Weights of a small GPT-style language model, trained from scratch on English Wikipedia.
Architecture: rotary positions, biases, untied embeddings, attention and MLP in parallel.
Each number is 200 + 30 x the weight over the matrix's rms, rounded and kept within 0 to 999. Layers, rows and columns count from 0.

# layer 7 MLP up, 896x224, rms 0.14, rows 520-535, columns 0-223
170,212,172,166,196,157,202,227,200,163,167,216,185,162,148,223,176,217,199,229,189,248,155,220,154,249,176,202,199,207,178,215,177,198,200,249,188,236,199,162,216,184,217,190,194,204,169,171,219,167,228,165,229,171,185,216,225,259,225,167,161,253,215,204,225,179,210,239,219,203,156,207,201,195,179,199,179,198,203,235,203,208,155,171,218,210,216,201,181,227,209,209,232,199,239,235,182,203,185,225,182,182,165,208,203,226,244,170,177,163,194,224,167,212,221,200,190,226,152,170,242,202,202,250,170,158,244,146,265,170,205,179,209,231,213,185,221,204,261,147,260,178,215,181,214,169,207,217,196,163,215,204,234,227,196,207,141,182,251,186,202,180,180,196,205,179,172,218,162,208,157,143,198,174,159,170,194,204,200,219,182,138,236,183,187,252,169,262,179,253,238,221,194,247,189,142,221,194,186,252,180,207,180,208,245,209,207,218,219,189,240,189,170,203,209,220,233,207,174,205,233,186,184,228
186,216,164,187,221,177,193,184,247,170,210,191,262,160,193,143,151,232,175,242,154,177,209,238,264,186,181,240,226,185,175,204,191,184,250,195,219,157,229,178,143,231,197,123,220,159,181,247,169,207,167,166,229,207,221,179,184,232,197,222,168,238,203,123,203,202,207,213,199,159,242,214,221,210,211,194,224,213,170,210,172,198,282,171,213,264,244,191,153,156,186,204,227,196,187,213,180,197,243,200,159,134,240,222,239,185,202,177,163,132,188,218,206,208,141,179,155,233,229,199,167,226,209,240,236,260,195,211,199,218,183,184,198,182,217,153,191,174,234,166,206,240,189,181,196,187,203,194,211,183,226,223,179,232,174,191,199,143,214,214,230,189,197,243,152,224,185,195,178,205,211,167,168,156,185,232,213,176,165,202,210,213,237,171,214,186,219,217,187,234,226,201,231,210,216,171,201,222,159,205,225,223,220,223,212,198,149,192,228,218,211,193,163,229,229,199,141,219,244,176,192,222,263,202
190,177,127,213,218,170,173,156,213,158,216,146,251,210,182,194,176,160,175,151,150,191,224,244,199,183,215,240,133,243,224,145,231,264,219,169,182,278,188,210,197,207,164,223,203,197,209,258,234,143,219,195,230,206,184,192,176,203,163,168,209,232,239,221,167,210,189,196,184,190,241,211,207,210,215,183,230,153,206,198,185,205,223,229,187,197,182,209,201,189,236,220,212,238,254,244,218,262,260,215,175,134,178,248,210,217,194,240,182,182,163,217,218,188,201,221,164,186,196,197,195,217,205,129,279,199,215,244,274,217,215,237,244,224,180,214,217,227,197,152,232,187,190,201,195,211,150,193,155,187,160,222,155,171,197,252,204,192,197,213,193,166,202,147,173,207,184,195,233,199,211,202,201,208,197,193,145,176,226,218,226,230,227,227,256,206,155,199,244,161,215,168,247,166,154,183,230,191,253,231,189,158,183,177,206,201,207,166,210,187,196,179,216,174,233,143,203,242,229,114,154,223,189,223
162,195,236,170,224,144,258,147,228,200,189,207,160,220,153,185,239,207,209,196,167,151,165,197,194,202,161,201,173,216,182,217,126,209,271,168,189,202,258,221,229,218,175,216,189,118,222,189,169,202,214,241,232,173,200,166,212,188,181,163,173,214,114,160,211,235,196,184,206,205,252,248,214,252,171,194,220,195,184,193,212,163,181,189,207,177,254,246,195,256,141,173,190,151,192,261,144,229,192,218,205,191,201,209,164,213,162,228,195,209,220,259,156,180,177,238,198,189,132,270,217,216,199,180,236,226,228,172,198,254,217,187,256,198,201,195,235,240,217,103,163,226,207,221,232,159,225,168,263,198,232,226,148,176,218,176,209,202,167,174,196,207,185,215,189,167,195,205,211,235,187,160,227,206,160,220,218,151,193,197,214,213,217,131,208,239,203,227,165,194,148,228,188,203,164,211,216,302,187,237,214,186,200,207,187,166,162,262,172,145,179,178,222,263,188,188,255,245,216,223,163,247,229,191
242,213,235,193,217,169,183,197,214,217,203,176,184,263,207,175,202,204,182,233,206,169,178,221,149,193,179,165,215,143,227,215,167,156,148,159,183,230,204,185,192,184,184,189,197,220,224,227,209,156,154,248,145,183,168,182,221,191,147,156,200,214,185,153,168,223,179,205,195,219,206,216,220,213,273,148,181,194,191,190,249,191,188,202,158,269,192,193,224,226,216,167,158,172,291,237,223,208,203,193,189,192,180,188,155,155,214,214,231,129,180,216,212,157,231,219,225,233,230,206,225,194,135,211,246,243,137,172,152,190,219,192,185,211,226,198,188,169,193,227,207,201,181,215,227,189,201,235,178,105,151,248,248,260,217,208,215,243,216,277,165,193,209,205,234,187,195,177,234,186,184,182,214,192,207,216,203,192,225,221,175,212,214,223,264,154,205,214,215,209,235,176,176,156,200,234,199,172,203,226,202,234,223,206,223,154,223,207,212,173,170,182,237,218,226,211,156,204,245,179,217,170,227,153
220,225,190,230,239,142,205,171,191,182,221,222,171,215,183,163,226,164,176,199,244,218,209,186,175,198,148,223,189,227,183,187,155,226,188,199,218,195,214,185,222,229,187,178,213,198,254,199,190,178,183,175,241,185,202,215,256,183,176,220,174,163,196,222,186,209,216,225,189,142,220,199,177,213,194,167,208,170,197,243,236,185,250,179,176,230,197,216,210,162,197,157,225,202,174,220,204,219,220,209,220,202,169,174,205,123,157,191,162,213,251,176,211,166,221,172,200,215,166,201,208,224,193,159,166,215,204,186,196,218,233,167,273,247,196,209,223,191,179,190,225,194,203,178,182,195,184,205,175,166,190,191,215,196,144,193,171,197,182,256,219,223,167,190,248,252,226,260,196,222,195,204,227,224,212,227,227,202,218,196,149,190,190,259,206,219,195,251,163,195,211,225,153,294,197,161,214,202,165,171,201,200,136,191,170,179,186,251,203,202,219,187,166,231,158,217,228,217,175,200,183,198,210,247
213,184,185,196,193,180,168,194,198,201,189,129,263,183,211,169,184,171,221,255,233,232,189,196,188,198,195,200,204,181,173,201,175,186,225,178,199,177,168,181,305,137,158,207,192,184,216,221,170,180,178,183,210,179,156,249,139,176,220,183,192,218,166,202,232,175,198,228,150,179,171,202,200,178,189,264,216,227,217,171,144,210,259,181,184,174,182,188,196,214,156,159,161,148,278,216,214,151,214,183,215,207,226,154,182,221,218,179,165,201,176,187,203,240,193,243,241,216,239,228,199,228,207,199,183,179,215,190,220,114,231,245,197,154,199,213,169,195,231,248,223,191,198,166,221,244,209,197,211,220,180,188,203,253,199,293,229,214,220,139,245,193,235,204,164,157,218,132,185,202,249,133,218,170,177,175,179,236,217,233,209,187,164,237,262,249,160,198,153,226,240,174,237,190,205,203,235,195,239,199,214,216,192,250,196,199,208,188,236,163,213,245,160,196,237,198,183,234,185,205,213,214,239,204
201,217,221,189,219,175,189,219,233,234,225,236,224,183,203,201,137,123,150,206,152,159,225,223,193,170,164,193,213,153,183,171,175,237,308,148,208,156,216,141,167,200,176,163,185,216,220,206,201,172,217,214,150,189,246,213,194,222,233,179,202,167,187,215,190,266,227,193,177,223,187,219,208,149,262,136,195,224,215,245,223,231,208,226,153,164,185,148,229,174,213,191,234,222,225,191,193,194,213,216,206,262,227,159,206,185,211,197,139,172,260,156,198,153,199,215,213,171,155,237,204,243,208,169,163,240,204,184,204,229,207,257,179,240,208,175,204,217,190,223,210,184,187,215,157,186,189,213,209,239,232,241,257,182,187,224,235,212,270,201,166,211,203,206,195,244,174,211,158,184,247,214,183,142,224,186,214,185,206,138,169,205,196,174,163,256,225,207,153,199,208,230,190,171,260,216,182,207,182,220,198,186,166,152,184,211,206,144,223,186,201,244,163,203,216,184,190,220,198,189,210,207,243,236
198,183,185,170,193,189,207,196,264,199,160,202,192,196,233,199,183,173,179,250,170,206,175,179,214,172,231,188,174,207,150,187,194,147,134,181,231,199,178,166,193,250,219,232,162,220,219,202,153,217,213,199,171,194,136,189,196,138,241,210,187,183,177,228,198,168,161,191,163,192,238,211,193,169,195,253,210,205,211,237,179,193,248,163,211,187,134,177,177,247,234,188,171,228,217,269,210,211,232,193,168,173,193,200,230,197,261,197,172,176,210,179,183,227,197,231,199,208,189,186,238,214,189,169,198,234,214,223,216,203,226,186,229,187,181,204,242,232,254,166,200,204,241,208,145,210,233,184,234,186,206,243,228,249,188,234,226,196,169,170,202,225,241,229,164,174,271,248,205,217,156,207,200,181,221,150,210,141,240,198,207,184,240,196,204,162,204,157,157,280,139,169,222,223,248,191,202,157,201,184,194,228,183,193,204,195,195,151,176,166,199,255,203,212,194,187,238,174,195,168,241,174,180,230
163,213,244,214,255,183,194,215,185,219,195,155,212,199,176,247,204,158,191,234,180,205,190,190,133,208,193,224,215,219,160,188,139,212,214,142,141,191,220,139,203,209,169,196,219,199,181,166,198,129,200,189,212,209,224,217,244,212,275,130,185,249,198,182,225,154,183,211,163,189,209,269,198,190,181,188,172,187,254,221,157,199,256,166,210,256,184,189,143,195,169,190,185,228,215,193,231,197,177,187,179,217,186,221,193,217,213,225,184,189,177,183,201,177,262,168,151,248,231,216,271,179,176,209,201,228,210,196,158,214,225,223,197,251,191,231,190,197,253,218,187,235,264,177,237,210,217,188,197,212,172,219,206,191,206,233,207,201,161,221,164,198,193,245,214,222,186,154,209,206,233,184,208,229,160,185,115,211,270,186,181,298,175,192,224,199,256,233,196,197,187,234,215,191,215,227,165,190,138,216,219,207,221,178,168,239,168,168,173,158,170,183,186,198,203,160,179,179,229,238,176,219,217,161
199,191,183,236,203,212,151,206,210,189,192,241,184,215,179,192,272,186,200,206,233,167,275,170,184,223,174,225,212,209,224,195,181,145,168,204,230,160,220,176,175,213,205,173,222,194,188,134,187,192,165,148,199,218,202,203,172,197,208,233,192,202,195,164,209,228,163,191,207,239,245,191,136,191,248,204,197,215,172,166,115,128,253,173,152,157,197,236,198,229,195,219,233,241,209,183,234,219,225,237,214,170,161,167,174,191,223,206,201,170,237,215,179,220,169,220,181,188,188,186,208,179,213,192,257,189,227,227,217,139,184,209,192,258,231,239,231,183,189,172,229,184,197,201,246,212,188,211,172,275,189,224,247,187,184,202,192,181,182,146,232,211,174,150,179,197,214,246,236,214,202,164,149,187,230,192,245,236,167,172,154,175,200,134,259,210,162,277,177,218,222,194,179,233,191,235,171,161,215,174,193,177,227,206,270,216,206,231,182,195,222,226,247,191,214,214,206,177,179,214,176,206,195,228
126,205,182,146,212,218,193,220,209,135,153,183,198,219,174,150,179,218,236,173,219,205,166,193,239,248,218,201,152,184,189,238,210,220,195,195,165,194,218,209,203,186,277,176,213,266,204,194,243,172,175,173,152,205,122,224,151,216,206,232,188,164,221,178,186,242,202,194,200,216,239,205,199,255,164,223,171,186,235,220,207,152,215,252,227,249,222,251,250,246,183,215,174,221,173,213,175,202,144,220,158,170,159,254,239,220,217,225,203,194,204,191,258,179,193,211,177,183,174,199,229,178,202,193,203,235,223,205,194,191,201,151,248,211,173,158,228,244,209,171,180,147,252,176,200,209,158,198,225,220,214,206,156,248,206,181,185,203,254,176,246,204,225,225,137,203,176,242,179,158,192,203,227,203,180,168,190,209,135,147,142,177,219,193,195,201,228,228,168,134,213,220,200,203,209,233,164,171,186,168,186,212,155,228,169,226,224,227,211,212,187,227,138,221,184,231,215,242,237,173,150,200,219,222
183,210,175,269,182,236,230,213,196,190,215,176,188,150,181,149,276,225,196,218,209,227,243,175,160,207,232,155,180,208,222,161,185,174,190,158,158,267,176,235,221,176,150,254,171,228,144,216,269,202,220,230,214,246,208,162,248,236,224,208,189,148,168,198,189,206,217,192,233,199,177,200,244,140,215,217,184,166,240,206,227,160,210,184,232,202,179,221,184,182,242,237,139,132,227,173,233,195,178,200,215,187,213,153,218,208,211,203,203,233,178,192,135,219,239,257,185,173,199,187,219,199,172,188,212,239,267,194,190,195,186,199,223,191,187,157,203,222,174,201,141,225,239,190,177,229,195,223,192,200,185,189,247,235,189,186,177,195,210,141,231,249,221,196,193,192,173,211,249,241,180,230,183,186,199,190,181,218,220,181,196,203,219,171,176,238,210,184,154,204,219,186,199,145,211,175,195,180,237,173,202,185,208,181,156,217,170,177,173,161,214,196,251,177,181,189,195,203,219,218,178,199,217,223
230,206,136,190,184,221,224,174,200,183,213,200,188,218,178,180,184,179,248,236,290,232,205,173,224,225,191,184,225,198,209,233,158,201,192,180,225,210,187,167,201,210,177,224,217,191,246,225,204,284,208,204,216,181,204,204,161,174,171,173,184,177,185,158,225,166,216,157,223,156,185,168,213,227,199,198,230,160,146,210,171,199,216,179,225,170,215,180,159,208,179,192,182,156,271,176,207,142,245,214,191,234,189,182,210,188,217,183,194,231,184,130,239,234,213,176,207,186,220,165,196,210,159,229,225,232,164,217,227,205,204,238,270,205,209,199,237,207,200,236,214,200,226,167,196,230,174,166,185,223,148,194,230,230,169,247,186,183,263,133,252,156,197,207,184,184,228,190,210,212,235,145,201,168,197,209,154,198,190,168,206,189,193,237,187,238,287,216,217,154,273,184,286,182,214,180,220,182,202,153,222,170,153,207,198,208,160,156,182,167,170,183,248,275,178,189,203,260,164,203,190,177,179,237
238,229,247,153,226,211,114,208,251,201,208,216,192,267,120,260,179,213,226,177,215,196,213,213,216,228,189,225,220,164,222,240,165,171,242,157,169,202,203,147,195,140,213,204,218,140,217,189,148,204,201,167,196,212,206,194,170,242,225,184,188,210,253,242,188,214,233,169,214,185,221,222,230,208,204,183,204,196,185,224,203,214,206,192,220,196,182,249,278,192,204,255,208,170,181,138,168,225,209,235,197,171,268,155,262,129,147,198,193,123,171,189,153,205,235,177,209,212,200,250,163,167,185,205,192,201,244,238,229,225,175,194,213,133,221,174,223,197,219,160,183,219,229,188,249,184,186,202,203,186,188,163,252,179,232,199,202,208,228,208,188,154,225,164,210,246,180,163,175,186,182,165,196,207,166,222,168,236,227,203,185,181,204,174,220,240,159,162,254,186,197,137,197,179,227,209,212,185,240,213,198,151,210,227,193,200,192,166,187,215,130,223,209,194,240,217,167,249,161,228,235,211,186,236
192,203,260,180,231,204,175,170,175,151,230,211,149,229,244,218,260,194,230,213,224,181,263,155,187,164,245,237,220,191,167,170,192,221,215,223,197,228,206,200,173,228,189,214,210,159,199,196,196,183,197,152,196,199,203,207,200,154,161,237,216,160,198,206,192,131,147,234,213,194,191,193,178,235,174,181,177,206,134,220,254,159,242,190,143,214,213,162,203,181,237,213,148,214,141,251,203,191,157,204,235,224,153,187,221,232,214,236,198,266,216,180,184,234,219,192,171,200,210,221,227,172,173,214,210,183,202,169,183,225,176,240,203,176,200,196,201,258,186,246,196,238,269,189,189,196,215,221,215,183,236,207,183,190,178,221,206,160,204,213,217,145,220,217,195,168,188,229,164,188,239,198,206,194,134,181,205,167,182,192,198,145,162,225,233,194,150,204,268,175,167,229,251,158,162,201,215,235,258,129,228,187,168,217,192,213,219,229,165,196,208,225,179,210,194,195,190,224,275,183,237,211,230,146
# layer 7 MLP down (transposed), 896x224, rms 0.0722, rows 520-534, columns 0-223
193,182,229,142,201,247,170,219,199,273,224,203,131,231,250,201,187,214,193,175,161,209,225,169,211,178,231,190,165,256,258,193,216,219,199,208,187,174,220,202,174,202,227,190,227,172,202,205,155,258,204,216,209,183,213,144,189,210,183,233,204,123,198,209,223,209,176,158,225,178,173,214,174,201,227,209,178,227,196,214,211,167,224,202,193,229,194,205,160,146,171,207,269,189,192,192,263,217,202,187,283,147,185,178,216,149,176,226,233,189,256,200,206,210,150,228,257,243,231,180,183,252,176,200,228,229,190,207,196,205,196,181,216,199,202,187,231,180,165,199,194,195,172,225,167,231,176,210,196,187,212,205,175,216,199,213,174,194,219,234,199,218,205,221,219,196,221,152,157,176,234,140,191,220,206,196,232,199,156,183,218,260,194,177,242,184,209,167,221,201,176,177,210,218,217,151,182,170,152,206,206,205,189,248,168,209,206,220,172,155,183,139,154,225,223,216,206,210,192,193,181,199,202,201
178,206,165,218,215,238,157,211,190,128,234,189,211,183,208,179,188,213,203,123,228,258,215,189,131,195,148,241,176,239,185,168,214,191,186,197,229,142,189,232,219,190,167,208,191,204,214,233,202,177,216,192,262,140,162,187,197,203,199,221,166,178,211,171,235,242,194,203,217,206,179,202,238,156,168,212,203,228,185,210,192,188,215,203,199,179,215,209,215,231,227,186,206,153,178,241,207,210,157,151,205,199,205,252,226,191,260,183,165,201,178,169,162,218,162,229,195,229,192,221,204,220,215,184,212,210,211,225,266,190,218,197,227,205,179,241,205,301,189,230,293,203,210,194,230,163,197,194,198,186,142,231,238,253,216,234,198,183,183,206,189,158,186,225,174,198,213,170,154,147,121,224,218,181,227,150,215,193,170,238,229,194,178,179,182,186,205,200,190,170,201,223,174,153,149,236,248,209,240,220,199,175,164,222,180,188,234,213,225,205,242,191,188,141,184,192,234,186,153,203,258,249,167,232
222,181,176,188,203,243,168,225,215,249,227,242,251,176,158,204,203,161,214,121,185,240,239,218,176,186,179,182,196,207,199,219,229,221,176,211,275,188,191,148,204,184,198,169,122,143,168,178,212,256,213,197,212,214,172,190,156,226,213,155,205,218,211,189,259,207,256,160,225,230,225,172,182,199,220,188,158,214,168,203,201,180,251,214,168,253,218,195,253,193,217,238,209,206,219,202,214,194,154,170,173,215,192,194,187,153,194,178,171,180,172,217,213,242,202,173,203,183,174,164,194,236,197,242,198,184,231,145,125,203,214,209,144,246,195,260,198,190,144,205,144,197,254,173,200,190,207,229,191,244,208,207,184,185,239,248,266,210,226,178,178,213,236,227,241,218,178,188,183,174,213,196,174,174,206,216,210,193,159,186,212,198,191,191,156,183,196,207,239,199,237,200,166,189,243,197,180,206,209,174,241,208,132,242,168,195,141,187,207,218,199,184,150,184,280,184,222,201,192,185,198,250,199,250
209,224,168,212,215,214,212,200,173,191,210,199,176,141,198,215,189,216,143,174,200,202,235,217,165,144,247,191,193,267,202,178,149,154,137,170,162,201,188,191,264,163,231,164,167,183,191,190,168,168,219,246,182,194,181,205,245,222,218,209,168,225,193,176,236,256,251,152,204,226,203,200,149,225,210,184,190,241,251,221,246,212,201,198,162,158,194,225,191,177,170,193,220,255,224,176,275,209,223,151,190,192,232,210,218,201,164,204,142,183,173,225,153,148,190,270,206,251,239,174,233,160,183,213,188,138,218,177,158,215,189,213,206,188,174,179,190,185,189,223,231,207,269,205,279,211,230,213,212,200,235,197,253,175,186,257,178,229,274,168,202,121,191,161,217,242,258,166,185,209,145,175,208,211,195,252,142,184,244,205,179,209,209,246,173,245,177,219,232,218,221,188,168,147,170,160,184,211,251,212,191,195,207,157,220,247,189,156,221,235,214,176,135,215,227,214,220,215,163,179,190,194,197,218
227,207,199,200,178,170,188,207,181,263,174,151,204,203,222,167,242,122,188,221,221,225,190,210,170,141,225,205,131,160,209,212,225,182,192,186,147,220,147,187,203,187,228,148,208,147,155,196,220,211,211,255,153,171,163,233,181,262,191,184,222,213,208,210,135,211,168,195,211,177,225,173,244,206,247,199,168,187,186,195,239,204,198,225,169,165,179,169,225,216,206,227,188,170,189,237,201,233,244,219,227,228,239,210,182,196,209,161,214,189,204,215,225,223,225,179,142,197,182,250,263,210,218,207,208,224,210,165,219,216,202,184,209,190,222,202,187,237,202,213,198,182,238,184,204,188,162,225,212,217,228,208,154,222,180,227,194,187,241,261,178,219,155,174,223,174,165,194,156,186,215,189,227,198,195,204,246,169,143,203,175,253,263,199,190,195,215,248,173,205,204,168,189,146,269,206,185,121,251,230,185,174,228,246,237,201,205,210,184,181,177,236,216,193,183,177,215,189,187,207,198,166,188,250
219,190,223,188,211,228,152,196,214,224,183,165,132,192,239,206,225,214,214,222,126,223,155,206,256,193,216,228,156,177,235,225,205,221,241,277,193,209,180,217,226,197,199,209,193,230,206,210,230,162,209,194,181,176,183,177,183,206,212,177,194,220,185,172,175,200,146,209,238,221,190,202,204,209,167,172,163,215,198,212,249,156,202,203,199,193,215,190,173,160,205,191,196,275,221,204,210,261,177,241,201,107,259,173,188,245,225,222,162,143,157,164,189,179,154,189,207,199,180,176,218,180,233,196,205,198,145,207,158,217,222,174,202,163,208,190,199,169,194,238,218,210,187,215,200,207,206,195,209,189,256,171,180,168,230,189,220,190,195,233,227,194,229,268,147,161,150,185,212,175,201,205,181,174,225,134,197,226,197,225,237,200,179,177,209,206,243,181,248,180,247,190,249,169,141,223,186,198,228,254,206,191,232,274,194,186,200,168,172,203,234,175,223,154,203,161,221,209,214,151,230,189,208,255
241,194,146,200,209,246,196,181,135,172,205,247,256,213,188,249,218,163,209,211,195,169,202,159,245,207,222,242,223,241,211,176,181,224,195,204,230,242,139,199,254,197,210,227,187,184,190,191,153,198,201,203,198,136,191,148,228,154,218,189,148,179,193,212,258,193,197,169,192,190,202,167,205,189,228,193,228,135,196,237,199,205,208,247,181,156,237,162,171,197,244,198,162,143,222,150,165,158,186,192,176,181,235,207,173,225,176,241,190,188,210,172,233,185,211,228,135,188,147,196,248,191,223,163,193,216,176,185,238,174,213,242,139,194,180,275,153,163,243,226,208,151,207,159,170,175,187,173,204,241,205,184,211,176,156,205,229,226,211,186,205,163,187,194,235,245,219,211,206,196,209,229,223,165,237,181,165,220,216,264,233,240,199,258,227,162,224,190,219,181,205,208,171,180,222,214,207,133,250,231,196,189,218,208,234,190,249,256,219,157,182,214,257,194,192,177,194,172,163,224,186,195,228,212
185,185,255,179,178,196,213,226,183,153,161,240,200,193,193,277,244,192,189,201,182,144,224,185,243,223,232,241,232,187,165,238,229,185,212,219,192,177,201,214,198,162,225,183,160,189,167,220,175,259,127,197,202,194,142,216,143,200,196,166,223,188,185,212,188,169,227,208,179,192,231,186,162,227,171,192,186,228,192,195,198,199,188,253,170,206,200,196,155,156,203,246,214,234,168,229,218,195,176,218,201,148,201,237,249,139,180,207,258,240,193,177,204,252,223,204,197,185,161,222,192,168,250,179,170,151,243,206,152,178,204,213,166,135,153,219,209,164,195,194,187,153,189,241,229,197,183,215,210,165,188,141,242,235,189,177,162,235,221,206,232,241,220,230,185,172,157,226,222,213,211,201,225,234,189,201,193,258,215,151,195,215,237,216,248,176,138,187,211,166,251,173,210,188,266,174,170,216,161,163,217,191,265,186,191,164,237,255,188,244,188,195,240,246,162,209,237,208,227,214,158,235,209,162
247,187,213,178,166,179,170,172,211,192,201,195,216,184,173,181,191,190,197,183,212,247,226,203,242,184,192,222,198,239,245,235,185,226,229,151,189,182,208,192,220,189,197,208,203,223,188,241,219,209,197,233,200,193,222,192,207,226,145,200,161,195,185,214,222,179,228,285,251,202,148,211,201,225,229,220,178,211,186,156,233,180,169,197,215,222,247,185,206,212,152,213,227,204,206,171,251,195,173,214,201,243,197,194,147,233,164,197,184,234,171,204,195,219,204,170,237,210,218,167,167,208,203,210,235,225,125,204,225,212,179,206,166,236,224,148,207,195,193,198,194,180,168,164,215,143,203,192,213,266,167,188,198,161,201,233,252,151,184,234,164,164,134,229,195,215,195,180,181,212,236,218,193,203,236,208,206,178,187,193,192,228,182,190,194,213,149,206,255,193,220,222,240,201,196,204,161,185,161,196,186,179,185,143,195,188,183,153,230,267,242,188,159,188,216,193,183,193,211,185,233,196,160,263
203,187,205,200,216,164,185,183,261,133,248,234,215,217,192,202,129,268,186,184,197,196,200,207,211,192,255,199,152,213,200,247,253,181,147,215,209,229,189,235,189,172,268,177,193,218,200,186,217,273,201,227,160,218,185,215,197,193,219,180,158,174,196,240,201,204,227,285,205,196,237,165,182,173,185,204,237,229,193,208,198,192,177,212,187,152,206,187,232,196,193,237,194,205,251,217,165,192,218,176,230,247,201,191,154,212,232,207,212,196,220,211,187,248,142,165,221,130,212,195,196,204,205,189,190,229,185,195,189,164,223,171,139,191,192,208,196,176,178,197,225,177,201,200,197,198,143,186,190,179,186,206,186,231,166,224,162,199,233,187,199,221,245,162,161,237,241,253,183,259,202,265,189,189,201,252,159,227,197,175,197,244,177,216,162,167,195,171,202,187,195,215,173,192,154,218,184,160,201,125,208,205,164,129,166,174,173,163,193,247,211,226,170,220,205,241,242,195,183,207,269,234,162,246
208,154,188,188,192,156,238,171,197,186,218,199,140,187,176,226,188,218,167,219,131,191,209,177,191,185,199,183,214,218,235,214,185,155,218,194,204,201,225,219,199,193,202,196,185,237,257,156,165,246,185,215,176,174,188,198,202,180,227,210,195,195,165,101,178,237,205,249,213,219,182,205,205,200,184,178,149,157,235,197,150,205,160,239,215,231,176,249,194,223,157,189,196,248,168,214,178,202,167,274,269,190,191,238,161,169,208,166,194,225,254,193,203,248,241,261,229,234,175,166,175,161,272,204,180,204,222,254,229,202,189,225,199,146,202,222,179,193,208,167,217,188,197,160,215,249,144,161,230,246,245,210,204,234,183,196,169,244,161,149,185,243,252,216,176,192,234,233,150,232,144,172,182,207,206,111,206,203,204,182,201,214,209,208,202,181,242,192,197,206,218,258,194,222,204,200,176,200,190,200,257,167,198,213,181,117,198,228,264,202,188,264,222,203,183,186,178,176,260,194,164,210,217,198
162,169,239,185,200,195,201,177,203,186,264,130,167,270,214,201,211,167,197,213,165,176,198,219,215,213,202,174,160,214,205,226,195,168,206,199,199,199,194,188,174,227,225,165,221,191,218,170,196,231,143,174,213,187,183,190,218,230,161,215,183,221,142,161,229,203,195,228,195,152,174,187,217,214,215,179,199,157,238,194,139,228,162,160,198,243,152,213,169,157,220,205,207,182,186,216,236,202,236,173,219,193,183,211,216,222,206,167,253,233,247,214,231,249,240,258,193,183,222,198,203,241,195,217,248,234,250,227,148,185,178,196,205,205,199,188,226,199,195,138,196,196,168,188,225,177,159,186,239,194,186,154,210,206,178,194,201,203,193,186,260,190,221,162,174,250,250,226,138,151,136,175,183,201,221,281,190,195,248,192,205,172,201,172,159,211,128,201,232,219,195,201,157,200,234,137,201,160,147,209,222,283,237,239,217,154,210,227,239,254,207,261,185,231,206,234,221,178,205,180,226,198,221,199
217,200,197,175,162,198,178,174,158,226,216,192,205,184,225,124,204,173,202,188,211,203,209,206,212,171,226,191,233,213,172,217,239,193,180,208,204,146,174,194,261,233,209,236,179,218,211,255,171,184,174,164,228,176,241,174,221,196,177,223,220,275,179,174,263,177,174,243,231,205,205,244,197,200,184,221,147,201,244,174,206,195,125,175,165,197,223,127,175,174,229,228,183,195,227,231,164,261,188,270,180,212,223,219,195,185,196,159,205,186,213,199,224,228,223,205,176,208,225,197,151,218,186,234,140,157,121,158,207,256,175,180,218,193,246,199,174,225,254,173,151,201,180,207,194,194,205,213,169,185,182,249,211,196,232,222,230,209,208,171,211,207,222,192,213,204,201,217,228,190,223,184,163,169,170,187,188,189,181,159,161,163,196,241,161,148,223,236,175,212,192,227,232,177,167,230,225,163,205,188,209,260,218,189,180,174,196,172,195,219,217,205,191,205,210,257,265,207,186,224,152,202,258,221
214,162,166,136,173,198,220,232,174,166,131,158,175,187,170,208,275,206,172,234,154,252,169,211,168,236,203,180,179,199,193,202,205,220,210,144,193,207,172,160,229,211,206,172,233,191,264,161,176,211,204,195,217,224,240,169,213,200,194,139,135,193,195,160,178,246,175,179,219,239,281,246,160,200,263,262,190,176,143,200,228,167,210,200,208,230,175,154,208,227,170,220,207,187,254,166,164,178,193,220,176,213,226,199,202,187,220,172,238,184,201,208,172,250,191,206,261,123,192,226,209,167,216,158,199,188,188,184,204,136,212,229,205,204,175,201,199,174,220,277,236,219,201,208,246,206,211,181,221,235,211,199,182,223,188,246,188,290,140,301,213,146,262,209,179,207,215,205,212,196,170,219,133,232,201,191,203,205,151,178,164,208,255,230,225,232,202,219,224,162,142,201,240,172,170,230,201,163,204,170,184,148,158,261,161,154,239,191,222,191,247,215,243,254,137,220,216,153,185,221,225,197,214,245
218,120,167,254,171,172,171,227,226,193,202,184,171,288,197,189,243,186,259,163,211,226,192,196,219,209,182,220,220,213,186,203,217,184,176,204,181,206,162,126,176,181,218,224,237,223,222,205,211,197,188,124,162,182,172,233,265,235,197,221,203,210,207,198,175,155,205,186,228,191,205,214,190,223,168,187,229,227,194,207,210,185,233,204,223,221,97,177,167,203,202,189,220,192,184,201,227,207,220,179,207,228,132,170,127,220,230,165,195,225,228,182,238,203,216,163,226,207,146,191,227,210,219,192,180,163,236,190,178,181,211,147,204,214,221,183,180,194,161,168,181,194,250,191,186,224,185,195,189,189,216,197,239,222,184,181,191,182,194,234,163,169,230,196,227,209,184,241,258,240,234,239,200,235,205,201,180,281,165,180,210,181,225,215,185,153,211,227,246,189,209,251,236,236,210,192,188,229,140,157,200,194,197,167,181,121,269,291,231,185,170,193,230,190,215,158,192,200,213,252,197,222,161,153